Weights of a small GPT-style language model, trained from scratch on English Wikipedia.
Architecture: RMSNorm before each block, rotary positions, no biases in attention or MLP, untied embeddings.
Training: a variant of SOAP for these matrices, 102M tokens, 6244 steps.
Each number is 128 + 32 x the weight over its row's rms, rounded and kept within 0 to 255. Layers, rows and columns count from 0. Numbers have three digits each. The size before them is the row's rms in percent of the matrix's.

# q: layer 17 attention query, 128x64, rms 0.148, rows 0-18,32-50,64-82,96-113, columns 0-63
# k: layer 17 attention key, 32x64, rms 0.157, rows 0-17, columns 0-63
q0 034:165103123147107107128167132145158115106154095192112197127104114132126217136116141097174143112174116152140159108133104182118144120107090188074152154116151101110105095068098101094196112154131175
q32 035:152162136119097108115103107178148137155153113178109094131119139142125207189161104175141106147164137135069220124134141111119115123164120161067095113094090171092115145123121109171135191119181123
q64 175:144133127099161126069107151155165135166117176142113112098116100136064131142142077095162104106181079127167120076200162204122109159187138167119124108164104142139108156154155194133126090151114127
q96 059:154127121165112175160129181208102086118170151120128177119108151135074139149091127122126121145173107169092106186129077058129143139106147158177140160157182167158114162163119130154125138196148113
k0 070:061116112165075121175114145142064122125097100112132206138062120124121092141100137172143125110164151100087162145143117098175183137164181098106126158188096149071109114141143120123183149132117109
q1 041:116123126076126136184176151049175108161121193170140122139114128124136112127110113106139120160116102174212051138145099105142132135069105150092122179171116139156094115121117112143086151085148173
q33 025:186138097112149134148153148061204122133128108194116140163106105132112168161165083106166119103200113153103145082171146107138157118153128151118114132115131210122158100106168153116071123113159177
q65 111:159097117076182136111117158100203156119086142158096097117125047123119180131172064140124111151152138156133037129176141119082078181141148138152152103096140132142170116146133118122110111138110105
q97 048:095148107122133144138097106100072176142114150102115180173070155162129108111108156061117143093110123157104122168133184133139170128131160096100111129136121109178211060161083161114117109146063113
k1 072:153106089140145133101112162100160139134171163086093180118070108179065080152131064087161097142131126113092104120153147142173129127132163150121120049166094166105080120082132168126156177130148154
q2 044:182127112184093069163134103149151159209161139134138139172122135145106137197113204101138101151177108128109167167131104144151149184119096168096127176108162116144113146095107104137154155175165135
q34 048:161164138133095112086130116151193149149119092153155118148120133126153170176158160123153084148189140116137201102149210135130130140155115135089123114090107152096101161149091089146089212154177149
q66 148:156097134090165108093113129149130121137126173121123099125109047159067104199108078125167141110157124134112108059159132182133104160194129192101130110097099125094127151160164140144132119165143194
q98 054:121111152173125169154120143114150110077154138137159174161103153151105134181074141097119123156213142132113120169088154084150185162106153144095102159165166153185141119106060161134101159185106139
k2 070:065128140153122144162172117174133117145097095132085167132042137115088106160137181129130148121174095107104158137142133167147151113195154132129125145223098135072142128151170109111155155119089177
q3 039:127088117121158137184095147089127155146127149139161081159139079087133164127076118142082128172091116098101085093108194124172182125099168149064094143130160128122119157061170087118106123150159084
q35 034:137127107170154073156171121093146128122111151139138136146137084102117122068137056099163160077115092091143062093116149120155101142145125134114185123135209175141123168157129150168091099056152133
q67 120:186149124122140048125119098087096139134155078150155104128152078116165147130123126123135095112126136102129106125081098054111111095060108157106100097028147100103138096181141099077119124107111135
q99 056:102105111170108173180097135075134191130112170149122093144048155137146142170118122063164197146100165129177136193097131161166149121098118133094158105124148147076105119131108159096114113128096102
k3 070:145183149166102149113114152153153137130132189140095077154077168153135155153161142136132146141143168091165163123067127150180123113091099081093094177157165133143128056159086076124126122195153126
q4 040:135108135123087058157149104121130115141119080133092165177125146114125117170112159126154172206164119159176136099136178147133138144106107133077171161112138081140090083092089162149173188184101160
q36 036:168141099160145145107127084136180160165144085133142171173094091135141201130156073152135131096190113082134168093184154132131165135141088140133146150106148135091107143100117080106082183196129148
q68 127:159152120087150171111094159177161135113124169188122126135114080039085178115119135150114102121131139131131147070168097173108153124164048122137135178083125131122131151172186149155101166125153132
q100 053:112128132129191076137117126077102095133141202148098145186131165133125110148094117087191140174172134119111127157187139132060166117114120139045120122177113116119098083154110132170082149143109131
k4 068:097074106173155096167134121089209141104145144102118178100089071143103103102142072126117106161077165120101104106157189139161164104138138148127175097117123117077119137067181131136095148136168115
q5 047:089126109117200143144135165075117133123041139171075143136158118108153129107131096138093149105087145098171118115136181121114150085132145093117155099149106174137127146130130167041093076125059108
q37 048:066084125151190119157174156063079151095099155142123132105085118108112040094082110113093148142097118112158072121110143147152152130117131127154147154135166095169169124103134160108068093110080114
q69 126:137116161071169178137130200156053126096121097208153084134137152061143111074134111143091155135085129159134130090105083108143126122127137095086128151099139132100141169150129080150136116179086148
q101 064:117137161156158100131148099127176202128108115130132090156124075123165131044115135152094098113103110117187118099124191182152130123115081155147161120105123134056168095067138117118131110067104151
k5 082:176108129132183169129115141099156113164140129108096073166176130124110156128107159098100143190061194165146112140114174155098114119137059119159129151107170138152104107096126167170129196135186126
q6 050:116149145161169210119124076067136181133120145160111113151180095087121102092106102147115147091094167094140126094121102123131150121180129116093179171153149123184107169135114218099104144130129097
q38 044:134100131189189136144170139084084117216095136140107159185096107143091080102138129140092130138087105080089095142121160118160140144183103139165167132098155081087153137111161174082140105103128123
q70 121:105145173059170123114124107120076154083084138122152114148158127084125167118123151125104124162106114138161182089082098170052139093171108124153135166081089177112162200158132091127108118172130122
q102 043:127044163158138158116097113142158163169097159094125117130119097098123114104114120158128122106098162122098113160097119108100137112082079149167172150115165066115149116029186127146184145123085171
k6 087:180140125081136135082147169094167083105101131160125133140137160182119135178126088109125124151086108112182143073112165128102103071091061137065176119095156101131190124112118096150144096129113184
q7 056:118154096135185118100152176132090124095096115127091117065117083114141120092141047137089171107128180165125125099119110152110145128146178061105134094134112132141121196109117143122118044062118122
q39 052:086107096123148056118118175050100097134137113151126106123140132140142060102110133141091123135111104103172042088146159087120111126097142081130114071153132131183142097114086172126149079100086103
q71 116:107128130125155138138119077086104137086123155105135149124152177080178114173124219154150140087121172124101151168085082117141167145066145106151131191148144101188156159111119118079135173095119087
q103 051:129110086120134105099155151054134093124193100137130122094201122141157100130196101185129107138142160099192135128155102065127125130095109123145179090135114101111153123105135141084150079057155103
k7 074:149115122125150107085075129071130146176140113105111090176182142112087134149115128184114151187104088125143075118100158106126108101138104127212171134128163178059136149062132088127117163131150103
q8 093:125116180201075144102146103170115135106185106126177087158111149100193140130130112129098175107149145110080078113154156149186156133135131188165090166110152174095113119087141126109161155158161092
q40 075:117148159082070115116059116208197146109136117115129137165131177111158189156164130109187165112123155180093183151118094115161114145109143140083112120126083122118078139100163102146166132151149110
q72 113:106121138102127064106132133187143146128088160161140080112174154140139095168118091077138140171209140140144153084164129107148188149153152169128109124175153163150101135138127099124174043161135092
q104 081:119153113225090128143089152181106110098126123111185147143121153109110178190073177107079138055123138173100130159146145075176171140097140111177093140134149141105113152149129115101139147151106126
k8 080:074107119172102119141144100054110141131126108115156097096106159131124215158138188157135161081173099093160130104126197091167123130158154125097115130128170135074133099178132163082080113117123095
q9 073:182076135164126141106130101152095191154127108127141163153143112132109155162171063163027154123109183131150103107109153136117146174106115155147157148117173097177138161097103134110132200115084129
q41 058:163158140151125197094103129159089145153123129079136107177164146098153079185170164185118130088137191094137132147145142096125140136166146212079143115080087117105109117159152171136095120100099119
q73 104:146110206133112100121089098108106081148078095107108076137185088106168121123150161139129127202129132120094142060099148116153129139129102120122139133087119205060068139164141089108109095131117149
q105 065:105134103119084161063186135111143117133149146117127155138125102145175134131134169142100139161105180121163099190168146079091066132114162176083166111111108148106195147118092103138138069135052141
k9 072:204113151140145123124063188161071129105133185134147106113125178173157162090195120132123082132114099138109157183169090136116100148115121166125105172111106086116143123102086155141142098102101064
q10 098:073086192146115111155179146171111124104167088128137073108137161062152160125131100103145121104134129132094148146139160118184122155117217180164107070118154145107137105072139109134170153164108106
q42 085:116140135094118109097100133152154114087109068149115077106183186100154174154146162127162137121133138149146205149150152134143136121150187158100111025124111142125111084149136162104158128085072091
q74 127:162140145185137066098157131120186162115125114092135202127104171202104155126139123083145130129101143112091111169174160101147170130119149146147137115152171146104086137057139100097175152163172090
q106 097:108103100199104079118118164165111094073123146111136139119162162066123187177104122168088117105127111072086166164129160113149161135138166122131083107101168101138111152119142101092165105182088073
k10 094:073123110168086109064089136159094078177073092186118167159058133129131116151097139125127146118148132097089139138187142130132109114169149102160108092127095156045121144146162138125194107138131122
q11 079:194094145197065120125107095155148160159176125132108190092118139151130118128109130116107140129059116134103132107120132134128064185110110169170144101143136152156107126071073101154193127188137137
q43 078:138167118127077150087100126150157116159154124079127097139161165101175152195174134135118099110163187140134168169128093099149138137180141174064102057103098126117080107145133144172133136115101064
q75 117:127126161090095147140136158126160102158152115147075178108127169112098162143133196117127130069075097086094152131199122154113150114142101107130068121163103125086110086204143161122143165166125189
q107 084:148150098093075125098157121097110088120135155090116117137164166161123080142113148097160165090160077145059138200149048091128101170131122090120095111112123105151112106151106169168156145183167160
k11 081:109137126080146097150184110125153108148096122117162115066157107090139150118185087133098175133089106112069087100154100151167164081183102139110124115113160070071062094130162169115107127153159136
q12 085:121173114158124069102070067134155169148128110061132094190174140177139146124131080122127146101103169126143137139132151197117079166154059125100133170100120112159138149127086171103139144098150093
q44 085:179139153174133098152144117195150124131121121100112119109090100180113119150133146167097138080092094149103089098133148117117128100114113076175167201114159129094169144094199100177075117146186151
q76 065:186135112109163167124168145173144126103189126106168070150129114157144069141154099081205131110149128166107092124147126090098077116138122156135065112087086106162092102126119098100131135104166192
q108 062:092224112091188094099113048108111118120082171125115130147080121139154124137131153067129153131101190201170121118091099120127118130103119136125122181181133094109111117142099141159145126103106168
k12 092:149208133193155136185136147094118135122095135170171097135119122160187176143132111172134126142116134063148145118131158049150138104125083165106156130090172114140091147169100153095112188096114108
q13 093:113162154048243135095132153050132117124108140080129119148130137112077115112117098153097151136133131158114124144138105130102181065151119098128138193133130125102182180122118185126110145111133126
q45 089:128105143131193124096141118092070107128102129159139180159118135158082124072126124142122183174099074112101160109143137186074130089097051118156138183109166145119189145136148148092125141147137182
q77 100:139139135091102205132064085131079135094114149085126113161149140105170131106107132139104186105100112120127085107103092129135140087081089115171152145093187085126190202152129149124089129117074125
q109 070:120110140115178181172157090137162126074112170132133162079140095122129180100165065190084142139076111085146162077127120161111134142109096152137177169104099149129149185084139113091180147127142139
k13 075:140124137084137097109101131163158148088166153142141087125152129166156115153146062119100098168083102103137156090103116158113037113129121106070195125098135077141127193114101157192079142127120105
q14 099:155141084072175133164119199136108124121098139164183194117153208150117115128093126110189118168167115086158140150064131138176152154152140049143103120159114158131133129133152106136110098122156140
q46 091:156151130109152111129115142169079083173138081161157188146158163099111145102105090107170074069122139090138135110154168097200123159127091144166114118133146165110159117073138084151060076129135152
q78 088:150142135081212101114094071150029130141111161131143139090141127119100142160118135180100119105124147136176141147048106192112153148106127104145187169128090110076125143103125116153110157132147151
q110 084:150168110153103128114134145119138153207160162119189150092079202129160092183128166164141083162096141111164146176123178128091150107130082098156115121104121144082087116123136149098128059138123087
k14 113:090142180155138157129121092110121126151101128127140092095103190127161151179129145104112175101105157115139169185081124172120138113169164130171134158079136160115078145129142114075144064218096160
q15 119:107081079141166130149117176187128102130149145190070182097151174124111135057074144135139128085123078114131100139101136137140122174126142097169130078160135131138123110100105078131127155050121078
q47 136:069097140145145099147170160163175125138164142161114198135120142105115078073138109169066098123054095105096081135133107111157094164122088136153103050159117110103141136123129161110170147084137113
q79 106:074141110133137078153109114154106111128122113107152058130174114081205120109136094108119150121026129096110138086087132153144123158125162101160152095094123138119096094072159138105047127104111111
q111 092:169137143169102073088126106166124142176075157161074104131124151115044083180116110168114124113131137131124156152095154177119138157149151138121110089080164079106145173132148070169180164137104107
k15 090:125090092146114123124128110133155128164158125145104116107116080154096175135159148172099162129134138094187097102078163165108135137160110117136090031099152129217147101095145118132190097125117062
q16 100:129121110058097150157130093154110113162127130110057221109144077125127150145183119126072195122122066135147122129065095153081153101103168146156112154100115094160139140161124110119168145147122146
q48 127:073123135110161121128133117064123151167154123122134175107121083105115118132086127127082180140131072055187092143053105147125157154150174130166156167133127111164145149124062117120184179129097117
q80 102:173105183103157136131106098144094162088156133141083164182110085101167148099161135180137164145141127179128166100085100116123101167103119143100126195070116171132177185111143092102079125111087106
q112 088:103132187101138124159121115138098145182105092128037158148164094140079166138135102120108109127148093124148140107097172197147144145138133217159177147118159121138174183098160095154081110114118123
k16 106:053149128141139054135139158164134134100129074087139189147104147158130168146112130147116141109197157143076165150109139197105133122140142144173173155108117164132137069130163086136142161117073083
q17 086:185137104162033134132101106138123105136203082103149087092159119141115061131140107123099075146121177069129097134131168147169124167172157165119164086114155097112103139162111120121125074108139135
q49 128:143096119151093140154134120163118134109164046159159096067139076091138130113085160072134087088141129124133101097154179124201124136156215119089120081127127119122117164168070123114132097133150107
q81 111:095120114155107125134229132115195111135186078138147131102104158165100096141118170138180160104165158119086100116154148105154134137104158149084130090204119130113059081136118137118161104146145165
q113 074:137154157134069139113085163135134121097159050144175100086093098115109082134105163113105133062167097117138123155144159146206141144110183189132071118135111091090088144143078121109156135147150149
k17 137:103142116075122092098130132173137153167150091123172122120105120140100116175067147090111143114184082133143113153104132184101121155210186173175097071145095095080149130140132071122137170121125106
q18 114:073134116126101093124152181164079158112095139151162172139156128127174142171148139135167133144135090149136112155075130133150154170081151152146121155207113138142078101020141104123190114137134138
q50 126:145140166146117132096083133171164125145086120091090111160148177160099160205161126158143172117194115083140093142088103133139157096113113137189170161122078147096105106089208109151104145134130153
q82 122:095158056169122109081145149111168112167124159120134191059137133200073126176122113093179129132160116130137075160164157135169150141114130157128112141187169114152111090092108152163155166153138135